Weights of a small transformer language model.
Size: MLP 256 ReLU, vocabulary 8192, 1.51M parameters.
Architecture: RMSNorm before each block, rotary positions.
Training: a variant of Muon for these matrices, 90M tokens, 5488 steps.
Each number is 500 + 25 x the weight over its row's rms, rounded and kept within 0 to 999. Layers, rows and columns count from 0. Numbers have three digits each. The size before them is the row's rms in percent of the matrix's.

# layer 4 attention output (transposed), 96x64, rms 0.149, rows 14-63, columns 0-63
097:459489485479527511498521496510531505470476490487519527484485487503509459530492470533526466542563500524535492515515486485504462494500466531529442497532534501458486537529505489493544509504488494
099:461501513495564525513525490531524476543469485521478457456514501554486522516511504521534493512523509518498517490498529518502497493470497545527467497496551493500499444523536491497501501462505488
083:505490490471503495503516490520467464489526531483520490496518509535542488497463547492434497461489522463477523495501500526499498507560501539479515486475441547514514491485511538529481510521502496
104:494481533494511413512499469461524468514490492493475538514499487477526515504498460462506485513517481481508462497504519529485513454488498445495537539529518476501496512511520502486540519471518523
094:484539488463563545530519492516498520500466507535506525506501523511493502510500469469504433522526540447490515510507469480520496487493482499478541527467538516490501473511495470493526518509510464
111:505497468496459503455532466481492485487504516498508512485533506560514469518436489510541549525469470504518511477525482516529532531543511527520476496494505481448494528488498504487490504493466513
102:460522456488484467526501475494525506496525446488480468496495510495454511530535528513506532495514477467483499497480456545484517489479519476520498518535495468515556470465500496518511503551474507
100:474537486464505563452465508507505488508499488477485505511507500495492509507483514489449493462460537489492503503515510467547497503510496493521537490514525525511563495541487516448494517448518500
104:499466496495534468490512534524526526478492555503468466485507523477482546491486526492527464485525547537488503487512512503463500473537527526544486494484485471490470462559490497513523480504509507
083:476520524497533483509506502510470477513484477483515487490500477517482484511497487569479480469455493532477532555499505493518458547498535492510501512507483494533553541436481497520514489489522490
097:510455515504527539521493533527516520499477519471477537462519511484478494501469516492522519503451496554547490550497512467485514487486503430517520475511493500506511485505508530519512488443493497
114:510496475460493504525498555503503480515493493454496452450550491499504442484483517507502491514497484494521514530489553484483480507529500501459441517463497490478504504499520535513521472482497541
086:498480520477563470474450458498503500484501537484464533535531494491489512519498501517461460474494529535500474470541510495499498474510483509547521533492488509537472490527508534512531503529484478
089:486453518489527480498486512520540509500463483480514461491543506520510472549512508525546487519536463520531511507504491505485465497455483491496539505520495506515503443460473504506518468536464476
110:510563506444500513538526524507488526489474500524516458482521488520494487547509474540503467531535498501478534489473466496452485511519479540508504509496513504486487552468488523512524462503509488
097:497467493497500507524521506500493533476532505490554524466532491496454548494502516497488493495496525475474520520462464464495542508491515509474446467478470540460487481468534486511509452514498485
094:440505452568463515472487509496535503486488480532525502484472511499490480538524500514547506487512480506530467487523448532494471472451501482510538508497521486499470502479473506509521499514505520
111:445468499492485554482483501485519516495501496512478529508527531527518535550487475533476520531516505496517519487552505491493447515535513504501504502509500449497559482525543526528495525504496498
102:538497524488474484492496529449552496494481496531483561481496469468504528496513521470506466520509487491505518510526513490510470487447517462515476481523527511509506494490494573483472461506498529
093:508538479508548530500516529480540524531495513486484574479458496471525483494512507505493513534458549509518507495488484495472524463532487475442498505490503498525521513505519505459511520468480493
080:480510439529466540464504523529525480492546486512473483522544540513440491488494469500489503502491506515503448487539516521509514508526495448524500522518503473477500460532474510507495481501502510
093:553492503474445515494501498473519504504541517529478497490515485511517491515485483455481497499467500506483461462526527498481453529545469530506466476506526514441485515518518520482508525505544471
090:523472484539530514524507520475498515526503499537523531481515524487485496458500572458479491484478482495496484520499469496540519519490492458498506480447471537504516481461483503498438491478508510
104:495429488520545495503489506490538503490492463482516485511501518527485506457539515494492462522513495499529559519496523491528518497497543547534434499502519508516499519547517499494503509484532485
111:466543477483487481478486512481536524503523487486520519503467451534475521539470537501504514499512519531497493473501441501500519518476496506485479496526460477517516489445473538521528470531470473
086:464512499496453499480458535473536508489536480505490490525545518501508495531506522487504519503537505468490494533515444478478513477468506558472500513476511472478514487529509487458468474516520548
092:490492520526544463470486511478491472543511544491493545514514470509511514475483521534523513446497510499531460505495524503472524534491489503493501480502479456531469483494547533531474496517463465
089:496519490513489513532481522502492498512520471540537504480510509503498479528489550509485504507504474516477497504502504484446498475511487537509519460458503444478504524541526444517477446552532499
089:499502473488503474489448518498467515508525472492505516530506571544468486493415493463514480486472506501510534502520482455516476528502518504484496481489512496476532509506448489514506470507490503
086:531506458468435503483545472461520493540494497515508534511477488508502520542525536494529495533518511464519528508469527502511511509507521509496504501552522465501488482479476561500499491533521505
098:538536482482529472502487511494476471563531495502514511544492495493494452509510537437476544517479518527512519488482508477492531499475511513490503503500549527522507511461521491454500454515500491
102:505514520498464488544512482459480480512483451527495503499470455535518521482484472531484541500440456502503492491520501543513476529452515507514544453512537486513504519490499503495468495494491485
089:514525506486508570504457523520489497491472541515523523468514494511532527518529520484471544528521526477470522465482496488474486534512489476506519484455554477501466487530517523504485526510517476
093:523508522441518522535498494510503476528526473460495522531494460461479517491485496529462525472475524519485481521490547509480470486540517507515516507492463547496506517541451486490518538498488486
107:484516528548493496505474486480487526458461477518489531459540493514492530476477495510500528437496506506510520464491476491520452541522525523472528443494484491486537508482512520528493472495477487
115:526485527476510546538525541534521488524493522505486457502490501505496514481489469493511532507490510467484531471516497450511466534515481485476475465500524487495524515476561465498446517467527496
094:456467519474529502474480498516521545496494548483507551476508503551506505499498507486530512501508434502496530503510514464463507498508486500531526488527508512496487499481526453479507461493471560
086:498474478533485487470447513485512514522522499472475498523504514482489497493492534469477505477480499479471467527523514457511479512478470459509512530539457500500452459475508553466476479536524518
083:520509551500470498476499487482455464487511469507522505514507499459523495520446507519478533507484511488529539471482494489560489544524504498549460557524480472529503489485527511497495478500501493
089:503535480446553481488513501512494472534460492520491476487507453494490484502519480484540527515529545532508469485481478507492496485514523483513527497511547475507562535495522503514523492527533463
090:459540534492486498493494520523489490491501507508548475508477538555544485558484491477487493489526480432455470504495503519500512501524469513455522473498506513507521480464470520495514498512480527
088:473522495484539474512485509506474517529462510505516503523526498528495481484485443490509498531569514490482494508506508470512472504517512498515467521496525501425476521541457525477477509465506464
101:526501495548510535494510453491530511445501491550499533516485518456474509546507478483445474504487493491508491482492486492493499499437486522487511531518489503543521497465468466493518512536485512
086:506512522522501488520512494493501508516550527472539489533486541497474504466487463475503528490457527497473517460481529519481528486534498550549483498465493466456527510532484530536497517490523511
082:525516520507522498459529493467538459514492462480503502495468477475526477539505490472496473495478476506527501491531484523501461476487479497491558514505505538528453514524450542496503534510533474
090:484479509437532529473498524497520513518468507538524486453520481529483496522563501515494465495503518488532518466518487496508476507497523504500499498487557504557470475461465500530507510526487493
115:466517486484533509514470474477494494505489492448470494515518523550513472512501490482490536496499542515487527497512530557463500482546537493474523537499524511454545473469507481496524541491499502
098:483480520507517545501503482478482524469521517492518517496503476525515475485482476511515482504432465494479552515470491455517542497490507460485515458464511505495451531467515531459534511515510504
103:484541472512527511523549515539520515513485484525495515499490530548490510510478487500476517505522513518467542483471487524521522502519495504462557517527518466438516509496528450527519475522513486
097:523454489503522484476481496511497514478504457480487466491504492452476543462506508512502509460505519455522519534527479517499509481474485460487527505519458545530558500492470517517469458502487487
# layer 4 attention value, 96x64, rms 0.153, rows 15-63, columns 0-63
104:511523506500461507517498531494537517503527513495481457499469498534506468503501500503532488450557496433493520520492492506489496478507508415483494482502466500486492465458483490544498493479488512
096:523527515513457533542513475460501507492447512533543514480476503441460481493507451491493510526507491519561450496493476477511496507507524530531498506489516512499522474488492505507476515474530490
114:457514473519544516465487486472530565494492538496537479504522530479513535500497492514469481528505484518460538495512518483516541493485490475490524459510505486428502517505480497477523495517514526
092:497548502486498506481499486473580492467511540472458475500525485500492473492478514477499499489545493498475547480514488531514474519512543497498458488528488481491525498469475481488480523451514464
108:472553474517495531509467505476465480523536475538507518514493546504503503509533519494461469483500534480470444503494504521502460473544455531476475517480486489515508477522517457486499481489489486
103:517472513491497480522557520490513486514533544528536478518500505527529492488475493524539469457495552522495510459536482517484495491499504495533477473494518541481469543507509518517518474543535480
105:517521489480487508509543530491480510491495475505466540484466499489471497445534505499489540519566446543472480476504493480479461499539486483511474482505521496513559524487526517509482486500503500
101:527504521483458507498495488497452548476466551500488502525528440497493473498519441520488515476511481475502535502482497503480505459496496489500478527500479494500452454483454480482479491468488523
085:477479510451492481539532545501522480501481466494478494468454486462461516519509539503507516540494486497501526505531519504505492488474502504576520511556500520513493483493507539503492468474491467
109:498505520477498465528484561500511533493502443506491475480452468518551511470486515498454499512503465494446511519492496476515508498485446528515462484515468479487481540516492509507527476495515496
112:479510516515514467491474511478439484500458448513499508502445484489512515499482481538505497492523493435509527555502515513507488504486506488510526492507487530510479505486451481537446519470524478
092:527522482514467518468532484523507557518483518513541524473527504457482499508486488508459523541493450528495511474465487468475499476484490500499506495519467519441506541487489511475498460467488485
092:521457531478507452511527524507489481508525504521549473492537497532507531514468552497539465499492531502483492479468503498466557489475485483507476465493462489496476524484537460515486496493523492
109:493487506501534463513523495494498442491496513487480507536537485490484503518469544488517510473498503482527522509507494511492498467511527529533473499538483530504502458494440453552458467529501463
104:513483504481503486489497471530510535486478479525475471531463474483518438490461476473521478490469543532516500502527468538520469506512493536517491524511478489524507508531444514512450511501477467
110:501485528474518464481496511548501468509534510502469489517511554540518544504494527523516512493497511482483490471496467521481530523488466494476460481488535484533467485491548462483532496552469486
114:537536538485478511484516511490509474501539486491521507494507501542469488478550495490532446517513446469481517475522497476472513466512480458483497473494529481524459521485491463527513492491492450
103:501548476526477498508527486506517526471516445497509525492521518531513527505511513487494495471497492491521521511501492466560515540485491477485505477541498515524551477468499504463502465549558521
092:498505504487510474492478503473521476478501463544467500514546488482490536470492481491534501493451491518535453469523489503518442511507525514561478507535486526500538519488480489493454503508520470
087:504522486489495519472506463528483506502467480510480467492472452467493480512514527491496480485535504487542483517537493531503509469484490524482582509507530471515486482451497512515506513451463461
099:459461524500503519475527500509488526468464495465429483511505497488520511467483500502498521480550525569541516494514477478478493521499477543487494527544476488484471481491505504509537512496520501
087:519558489515453515525509500514496487496487498515515501536483500545471488481488490550470520498444541501523461502490487468488517530482526556449481467492550484494518491491496500498498481504474476
094:507505506550486457561510473480484480523481495510505528496541471525519518507495484549506495531500500513487521481481489514545504528537492482460478500453471447525477477495529522528487503525473472
107:508519506513464505471508505498486508480522493476524476445487549503466474476532494426480477523483511486501484503526517522504482503483521492499504524497498549498555491480455501524487506532558469
088:494518487522519498481481514477433494511468496504529534494438474487482482488488465512484485477491500472515561514480503510541484485474483493543494523484498541515520495515537516500450518488554510
097:473539512502468500504460470468516516519555517458454463532539516495515516488463485553494489512503518475502500470496526463498472504483543517470498489503516505517520476495473491506450532525508473
090:464461510484517463512480489469475451488495523469525505503492490505467469468482519459531496516530498532488512501456484472483476550464507534543495466490547513557474480498499489510503513504503509
082:535506480515513518496493497515502489476502506466538528516492515488504441446497466492525479551500509559517533505520522505510526546472459506498498497469547500502502523555520509511522491474480473
085:500508480527478558473548456523534481490511502484506505511516505503525538526549506467503476513480517504503546509502499532492504505499491495512498491539471500524545492462444468468520526508552503
095:528509525506466500489521478507516454473491503492527499533500545522463507456529465477514518483498495504490509515486495452480497517468534506576479491469497504512513482475542455538495495513532468
102:480516489491474487504509496500447529472478510507498489526502562515527512480500490504503537478534511495518528479480497511518553547525527492480524478455518502518518498462478468450502486486507568
093:477450471471552514526518507508536457525508532484470525488485518491496489478479511509478479499523534551517471463458526465462506486530480489522533504534503492503519494469473467517493473525496521
091:502481524462503459492490500502479480479483515472459499503516509488523493491552491522533538469521520533526469560508476489447515482494466509519540509496510493494475467562477483479468510484471501
097:467515490495481488542484487519496487492531510530483504527478557501507486511423488493467504497479500501513514474527499555499504492489509522481534537513535501511501522496461479451493439535492528
107:469452505481536511525500542517466480490488508517492502513524496472534561484443554528500525500516498517519510524487502500516547523525498506445483500492510490521504483461511461520479459492501488
102:515518545484558452503509498513502524515500517477531533470533488551488489520479513486526481546502507534508537516503467449529509496448513486507465543537514501523527505475513512488506506508512515
093:509563489480442514470509491536491514562509467471492508505477457494498484496531499493461481498492511486531494534520510499490498507451502494451551511508453523515510512485515516496479492487546490
080:497477500502491493528526497525499499494499530454502466506526504492518504516467467551492465462472503496468493501489536526469503490513461549490538537514490524492509576522499488486469498492551533
100:515458514502502512503495494498531470488520507528518473498478539501510524481514507481515500518517455502468463500501538463445436473495497459532491494508509516463489448472474450500516477510508465
084:497508466497526530451518534506486481502497504490516553501477519529492448550459555469489482483474528475469518483501536487487521514519524490548497509463481517466512487514469504508516525477505520
085:517439464490556503519527510536511479529463471482468521480497499479493485538493463540525510512505498508499496480541513508473490473477466436486493466481470491476508478510503530490513485478509463
102:497541531517467498454545543502510527503528494508540476514451510507500502505533505473486485465463509465519504491497498545544512526483527516528530501495488509509524522524502492555529479543478518
079:514487502471460508525567484462501479529477498475473541472482552512517509478486530500520511502542511526546508479496475545482508524503485495501499522460518512526472465544513484517485531481519482
090:474530517523459487500532522482496526533512472511483538488510501524544522497500461473533522483501537529500493500496509470493501526518486477493581484491475539458480511531478520476545491483522488
086:490492500510531540496503501445530490482548517506496471466479515516493514518500496515489471538490511567451522489487490462469509482531479484507536463528507490459510503457484468503515463527496471
099:514485549459521464477471474479487476516453489532499530497500504497502470492502523485458513478524515472515538482497496503442474466495452495538481512471473508501489497502465443503526483488480469
090:507513508523510459488504492526507506525504521517488534516532551510465493470491494506549505516461511535515499485522500473527489537553541511466485507539507503518533526495576487506489533494501531
101:514470521487551492489479490531523458508518517546512471516476518541497473507496515438515442499493498474489514505513517546494500479495491514513487490462518502534476489463445461517540506496494513
091:485522492465428504518486507499492508494523478508520511526464467511520489512512485501478508530471493433492455561480507500519507475500511478454557530482529514507506496511503502483470466466486493
# layer 4 attention query, 96x64, rms 0.151, rows 32-89, columns 0-63
083:541500495498509481537510499474495507487528506587544507478494487504515497484515518496497499513430470471459479496497472487481474464527505478523487507461499499477461513527534502505503500491503443
117:479504506484575524534495485493533481524494496453488496532519531515472490501516489495531471492540545500480503502507515509522512467535495547481520512529471505529548497483468485510484510481472446
073:526455479511486445500509483497481489503499502520505470427506511509536529504500507495507542523489484526496520497498458480495478513500491479521463527516525461440512511529575508527487498505513505
102:528532526489497515528502498518481521495463484439458487530507496506506471491488463482511520468526535492466450489506533497507472502516483553505532511527483518528523542525523494497509494469469448
102:477507495511494499449499456503505511467528477565552506480493498536506528509544479516489462505500493522492517509486500502478493506485482472507486465489520469513443474484518527480530528530500564
087:494479506448493470536490532463504529513494482516504485487499507467480507550471510493468513470466511505491485473499533467502490537534496523503497468487434495430496522497506557501486512509490481
099:509526523504515481521489517484500536526487481461469496509480485528470483505474522504474531469486506548474516476498527501551485522516526575514490475489481519476511504473498532503487455472463452
094:534475504485518527546474488502496500516497514465475506534473500474495468515481502480492544458528530500477480503505527533525458490500497535497529497509479570480537528493470488483490480456486454
092:493527496484490534528480491495476520550522507432471513525499492507516471508462474492505532511502495519471463495514525467498468508499493569534489499501513531442512524482511493467472494454492510
113:444494498493495520499525478529491521469504526535500489478519476514516520522513451502483447540516490517538480494522472482507516509510477495500513496514554506472482516517554502528508556526551522
082:505536453478503472501469519481464545515485522554524536496486504470489513471477518494489523470448507479462474502490481468484504486491477467478481464484451475474466515506510493508493502515454525
098:464513524518497486518519547504486534557504509490458487531474485508484494494456508513519514450527534485497539463498513500538508490517522567490509476475501519530501498484501497495464471452489474
099:518544495540480462541495481473497482536492516417470518512463490493494496496494489522523501545484499497474518484492524470497514518484488484522520517537517540513465518453515535495472471489479512
088:500551516497526465535479490493472469485479512434475481505476524543471476511460476495518489485536484505502529477481490524520517487489449505516462485473483524513503503468479461489467501512454496
089:529439493522537511465514476535511505478478499478489522541464516480510474502475512515474513468523474529489556525511476512485516463488517484516486558545513489479508514490475488499508484459501459
107:481466538516451487472484491493488512443536481550498474523526487493498539495505511494444479509513482530512483522513483497530505503499520486537537494460482464541517504555491516484523484528491482
109:497471523497495510519481497461509494481530469532528516502493574492541533508481555491493501519477490449493481517482446507488465492507497517521482471481541521485543488536490501506512492541527489
104:511519478472529521499477511502526481507507510514543488495495524520521550526486486519542499512487486505492543529478539463450555515484497450507495503489514448487504489520451497489500550532519523
097:490476510464548519489509485504518518521502506511514446483500509528460483477525473536520500484550496518484494501490491476479474496498528549536456501470505478464532465534492477465487475457516464
094:455539454489459514491479481489524456483503448550532495484480520487506551487515490507503459517469505464526498542482513481518526506511499486463492492517485471506519471503480484510527528541528510
102:484523465555485479495518482501525485519506457509497455493489504496503455537491539501464494514516477556519541493481495517473483533512500548486483490518488526530518501489453510506559500469485518
109:537496530488537497548545446516476505478486472502476515482511505516494481475488526482506514496491517498534554486522458516479495507480506511572497483476555548480498528474487508499506482500515485
102:523468499475482467430518509491509506455493506480479493501507439505483501454481483496461537494480476507515513487493497444528510487488497508479481467511503504533493497545530511537488484443474517
107:553482501450507497502554526496531474503483522555524504493512494479493469471512524493449527479505447499479487472461491486496490453511525504491481485474509491524493501504554487505483474476486459
105:511523487514487469480455499490542471453522471508523501497478507491523511472531539515508480493515488513501506527497482523464476492471512556556496487530493505519480480523468468471467520515563524
107:527527502493498432558532506480485478493456509513499436477506489517558507489514496518555514511514505482514523480517530480499518501485543520519543522487494525534469513485501475480491504492509483
112:493527462495579517472514512505482477516468509505474556516492478521490475448510531485490516513516493477502500538535519518534501498484492440472517477508494452507517496486475495490526514461477501
110:495516517508495520499538522526455502520540485473510457480541517516505521485540495513526551514499520479483522488485466481471542488499483467474557528514507497468502491485563460512514502480481518
112:479488535518492483470485496506464463490527507463481488522509461529536494498503438514533518537500549513456476493527515481476474514507519534516506520526553470489506516530532505493482516507546506
123:479538459521498474527477474466510459454499509485497522526515502507518499505486508503513483507509460537503567507482438507484486499488523531497527476492508523537488534458499491529541520530497533
108:477445544514521510487491515512532536488515504469489485498524494503519511509540470493503521482486542499497504535491501536486557528485536467507497510517443529491514513539514477512484546454501535
112:483522485490520482491476477510512489528529519484496531538519500511450489538518520477518495479531530510521475402511489514503512478502474509460499535537508490505508494454513523542530496530497504
130:474503475529510547483501495490527531468533501544526539473471496551500515497512503458492472521507516501514521519472457511492528518498494480432499515484517481486510496458499515467463545488530509
099:514480507503514468477491497481498479543539494471481446540501514474503481550432506491489520498464497516525505496491510464521454534503523543560486506511504511486470510516517514503530481529521521
109:492502486518505521522475491506522504441474488518485546494467469478531539501490498469508489516488522521492442500500497524472511498525494485472570523497485503487536534469505530482454549478520494
097:462511488528573543488504485524506545480489507542504530491479515524505517541507465519493498498524533492520514513473478540486496474436496496478548505499477485466500481523508474502489512507487458
097:528467489482533483511500564512532494536510516519471523509471509527497520534424521487496521498457535527518492491545511479505483516526524512471513491505460513466502526494532504521528486494500464
089:472472533550499513524488499471531481490533547453492520491489463471450492480537503513527501533475486509487479534536487490507559525486462507473506493516491515526476512481475491484486529465486482
109:546476516476495465519519511445456514495530501480467529483474472486483488505471526484530502488469513463484521500493548493519525525534478462503492476503482511471483496452526549532466512493497521
099:509502455529500493515487491504526527452518454491507554531462515504521531506548512482481484521463527470485481540486482492495502477509506496477493505479502501514565532480521486470466550511497475
102:549503493514484497551507513463530518457508474497510513501465456514510528520493479462490525516454548498460510480491483484477502504513487547505476520512501496476511583477505488479510515491523484
108:464466466527493571506494491500509506460490477500475513486463507485501523474494485501503492476491509463521483525487514544506487481511488462496550492495437519508555489508493475521462540477531511
092:462471480490510530489496445507525508496497502502483458513545516504507493536506467526556536525503493471506490520485511514484523527496502534486497514548550496522510447549507473497514524477477464
099:470481493481560511462474473497506495533513500489514471539498566498466506501526489535507497452512491497515489540474469524506533491503498537527475485514523496552519479549483478479482509486472504
097:503482484535505474507529515530499488535528502506483485550462481482519470504442509489467548508481477502481462475508503520503498509525510519518482504517516493468528510484532507501577473513541543
098:500535454518492522546488482515536501509509465485512546515517495540485514515510492495510487529455509505510452490545476498499496503539505520453519501503500506514550505452475533459513519549524494
097:478504519504488501486472485493492457499519495472478459526530526496528493480464484565462538507530484500481496487515513539446480498538515487524505512513536513511509460543470490448488509478525522
091:550507502534483498548480475460487490469533485531470493512530503485453496490475539478490503453524501502490510447499522497512482495501510475516513491529475502544501526452510489547532460504500473
099:532502505481567493587474532459487526493526515512501467520479511500524499540492500519466495518448531502501508508511529454527514512503515521499502484470475546513523507518483483479491511506503516
096:508500486495494450490489505483518524484498536465529545479495461447482522495520522492467485504459512461484508461504552532526502520515537521538453486506516494496534524520508529499460489467500501
097:491497483475515443458504468476461489488512485482486479528484492530451503473478478513492488520523455498566541521499497490518496549481466525504502524495500475526465475468514503545522489498507475
085:542514478449560459460512517487542511512476487534507499512521486500498509521526516514528482505484540495495489461487511484522505511528488509511470481502539461573472488467490509479492490499473532
082:508526436497490509493495483459527475520513506493496497505494475522490493497509521501482476494463516548486470500498469517458511434517525534471493494535471482479530457523502487510540471532499445
096:523547527532484504479530483463502496449471508505476511498494529504502508537540544473488492552501511487524512469537503509481500504447492544461513485492536515538488483494525549518508482520492483
106:523491495504497498533533476488535529513554517506490517483460445511491524484534509487515483493515511493475502479443469515541517506498518498469499515465458516520499530475505483451471557494493466
100:463466499467535521472503512496520518468459525542510488492480483486502500537528473512478480522532471542489456509506527498522495456446495509532557507511496508528523477532515465495475526503503481
090:518525513489532518480434478491530512507514516506504490516464538450498511480482514477486530487477443521522526502498501496492486504485493500499526484441501495521526541517534442464503517518537473
095:476478457531508504518508502497471522453526522499515480498486473554481526468529488479478526500487497508524549472485471498513526481459494473479494511480489485484510536457571532525520520517496519
# layer 4 attention key, 96x64, rms 0.157, rows 32-88, columns 0-63
111:497495478511471532472496518505481469473502504550495514480527508496521498482495477499495548524476457495535506546508478539444503508473524463504510547488521482490487462537513477500519475507559529
072:507498509495510524499522485475486516485492470547564503478499517517544548503549524506452473519500516449492513510527485491510495483511500533475476500461477513541504492535513476470465510496549482
080:480475492480504505445477528512491453517506511555475492500527465494505510466461483520540517520507502518501520527521492513491558543509496475516503531492502499447513464512479484511461487452529518
108:480482475550488518492500493492531513491496535544544524456496506505540520495522516497479502554484457506472510518473502489492525491483498499488480514458455507532476459535523485507489514507553544
103:510524470489452497530512512509478487528513462471482480515498507487487483501450497491497513490517509471495471515503507513479500512478511482502493496566514469462452488511529568518565452505505481
087:475495490464504443493499494464504501498536476485512497488565456516539531478512491520498498514504471529474466510526523475486496508495445533498495469474485453458509482490515523508519510537475536
105:484485455490508508461477550482498537463498482535526482471530512530526516495563492495447467515521469476483471506529482475496514481515488489471483477480515487511505492498511469488487530505539552
087:524518530535557520493482488511518518509479548459556485459457520495518504527550478521501484523511525502484504472502498487548485461474517543485521527502497527541485489496513483473481505491506481
082:463503527552560501525487463484538539462512527511484486498479519502533548525536532485475503520526526472486485481486488496485525467468511526533498512509470522492499493494505513490453528498525534
122:521510525494470509502525515470513490503538491433463507505550481515488525530493485479479541486492504514534495536515510445511508506486533475499492506578508494482501505502509514496516467552535492
098:510521508447500466487493486496475479502491505549495534542489491505481497488513486485536488503478497507473493506536473524502504471443428470514517486496513480460491488442536474497510519514457474
096:477504495527487523506511507514504493548433506546521542494524530516523503494565537507515557476496503478493471496501479500453506500520469487520519488484476501535492464496519509491462508462476514
102:512474452523506501516500533475510525469504471578523519492495547465505478514513522460500495518474469502520478490498490507480488503488472482492500497450473508438459521508501464515463508485478519
092:522466455468501506519474530472494511449475486471479531506515476521543492484504499515478502542481504504484506534560544494476474559514511474508494482531506496519498506515534545537504487509525512
116:475463501510486529542526515518494505532492467472473484473500508542504500477467523486557537506528494488434508495529492471468542531533546478515483501497533474491514492506513498512522464489513473
107:475489534500541517453507480496533485544528531497544488482479511514503518505519511537484470491485498498473544486478510471520528475522565516495461495511488514537527525525445504496515516515521531
114:502478519464507525495473513493491497520482465512447436520470478512504444482469483519525564471495524477504514511513525508505458538504479505546472526501524528462520482525500515490505500506484487
098:508527474484517476494481481529455502449506462443458485489525492490484491510484500503515482495510522492492506503542518480510511484486518451526514487501545495507579523510492540548531518481498492
115:459491532498514503478506468505516505546500487486479475493503472475524543542460478534448531474519505476483509521516493500507533521498562551521515509528475493508545473527528493495526482488496477
078:528549503480551477503510456507469512495492485514506438477489518502467515504510518523502485495522519530518536501488525489531462560514515480534487499507523513520554499515500537525539531479513521
100:472490503500515486501467520513512494517521489457501472477493503510517526491515518562463503464524479527501490459469534487498524519539515533470438492505458526548453498523474507472521490479503510
108:496499507516515512492508510532456513496526525443511516471478486511506506528505537511538463532522490502551512503515549496464482481496482531515470504547550526487477534472482518528481535520511464
113:487525525485541506469490463475502466517520554496501549491469509500475523490495512498449490464506530510482539462465491497521536472505525481506511463479486542515509481484503475488438480473500518
116:512507519453525473503482478490497487537506510511503518545493499469476541511502549490486503525497544495502499457497484546515506482474500535510490502466527536525469498532541463498453468478511450
108:441482476462485539515477495516506506472448462507492494501509518527504464503550501538498503518504513480519470509476537508485468516506489585525524497472494481482517517461512499497501540492489496
103:526532463504486513505521531478522476474489448502501545493526471484467460488515494533524511536525493517549532563535516480460466514491508523495484477498527496527535497502487527534501494498517485
100:487504505524521509513521493471493513523487492475480509531494531472482458484470434468526521503508483512454483512515484484514510495509495482461537504513529490449493515482549480484542528448549518
102:526524522540454476510505524518457478448497491516487548528465501501473500490512536474552522505492468501471496525518481491490501542514471493543478506517494486521511477550524535485462517493505482
107:450531465552490557470467479483513508461534485519487546514508530502518499509475488495465525501482486502520508536474520476530499502514496506524506483454518518490516479494457539481503514480503551
123:485516485455485509491489519488478474484496473459465534526477434526528472496556506538521508527528483523496463525503516480467482512516518488471507488509564469502478527479494523492527513490520508
102:530521510513467509534532513530499541485475494509558496472461504513476479433472498512519503450484519491471516476465496521492544492485498525540520493504453495461526504490478472474518486496509505
113:483503477482479472517496478549488478483492561511505531501542477483492516529502489491508508514508486537524459471503455478499490511451450474435524502495501469501475514500506520537485460517479510
095:514509482535487502513507500484528505504486503529500498515483461509485507503508499514532516495501527504426528467543523500485518500463460539471495515456468520516517461514499446478442501449506500
077:501469469488502507486514486490520479451542505489522499480495466503495513535517475509473463504494498472472466500488516534518497553539502521512473535470488494498542502479473519451466546441497521
095:506489493545483472467537513481470504523480478491512520505519513486494488488514537482520486472531419514524496532500485444508528478464491539537489453548482521513513500506503502513475465493501487
080:519532533533520500514506516520531487495456488490532521496527527485476490506499533473481489490491515509471494463524490506523494504440458506466555456477506513509500483447485504491426488515503503
086:499483532458510522474517520491448499472519500507500464521532533512504468465510462457497474479501525474498520495500529520532445515516526506519520498498489486494434528510500461548533505484492519
105:529520535509509490516469533520521486531496536481475488519489519531494497480513532528494512514516546518483539467504507453470493475489532507497477547450501499522468503517571476475472513528510511
089:485525521452527479492562488484514502542492499455482499509494446502535520483478530522490539476535535486474534490501504498517506531466530514489485523444496497546501515497477483471524493489479485
101:524526473525536532509524549487509572522483492522487498476498497482508450459560509478535453500508522513525494478500498502499476470498479514481520487488537536512466502471500522521489510523485519
101:493437520514503532484462553496468532479495516548515501511493526482512478507498535469495526521513483503527468488517517489474489502453481513519472534446531539516504518479505521484493475544518516
089:481498516537496505543584532462524540499483513470494463494492500503495519524561517484466495537506496485523532517522477483514523513486532463496519496509499486542494507523478486505500534462487483
091:505516544448498519492532487542466515510505458459454508489530501484458484506484471532483521490519495517515506526540537495512529496523490493495493551479547454522518517483519518527516490529482490
095:513516495502489478479511528540487500527532480457517459465475566517456499452496520479508495502518489504493494467494511530512470509524519470463494525501460497483486492518475518540571491484498487
101:483506501511481491415534471480492503489534490527471527451505490522499518502477476484480528516490451549487517504483478470502493505489507503529488478465542482488519504479454474511445487496519511
093:545520462542485498507488513465516550490448496520491530498500522472478476501538510491556515534510507513531512512517540451525474493524498499501514523491527501495507457541527498538493480516504534
080:497524474486498497475495481505505470511482518477526489526442504519445510498464460482481447468456482552513528488508503473519559530492514486518473500482529500466507503517475518519531522470506491
103:467500520507509498479501524464505503511473549502504527508487497513503481498484502515451486502480452448462559515508476492529493501490511500462439469460472529513513504490505522512490552506542526
098:540516513505477537465527504491495530470474482498554513505483519509482484483542512440520525500477471492501524485507512504549499519482500564503468490484480481482471532455479511483551522509507497
097:500476484529453503473487521474514523562544491515503501515440473538450498470489532533507498494503516527457523472472468515472539515520475477473515504508484494513504516476470495477504482512533506
081:496517516507519476492476519493500507481534528519510428520543482510490510454447551530476512504477495529494500499443526507513494490514522473515504535521509518523480469509532532460528516485524522
101:535509483518484529493411525492492533489462488515506523506480500472522489533454505521504532545525520509499522491491474491471496496486450525486540509510491535472494528529482529512512486507469535
098:517483529532513496505521543537478533518515550551543494504492510502498520489524515502522489503469509449495533468521539493501493486507473469497524529493500502501474504492527533536451490514528562
092:475467537552501482528460546515497503523435510488469534528521506520488472462485479530547493492525478507509475520489490434496485475489509517504505517525492512489481511465494494484460505528489499
101:468502496470505538500520476524481540497480500475517489485460483523527481563498541511461524485497478498495482513511495554526462499487488513523530522524456527474509557471501513503484461489479524
102:532495498505461497505511441526506456516482487496530494474541511504492500507469492484491520488542486499535478514493473518496470497487522482504524490569523475505471545486504553517518457473524460
089:469490482471481514483490505484521481505525512512513498533497494534502494521490502455551488531495516509456444523487476503540468490512497541483522511502479499485521535471467536561510504448498543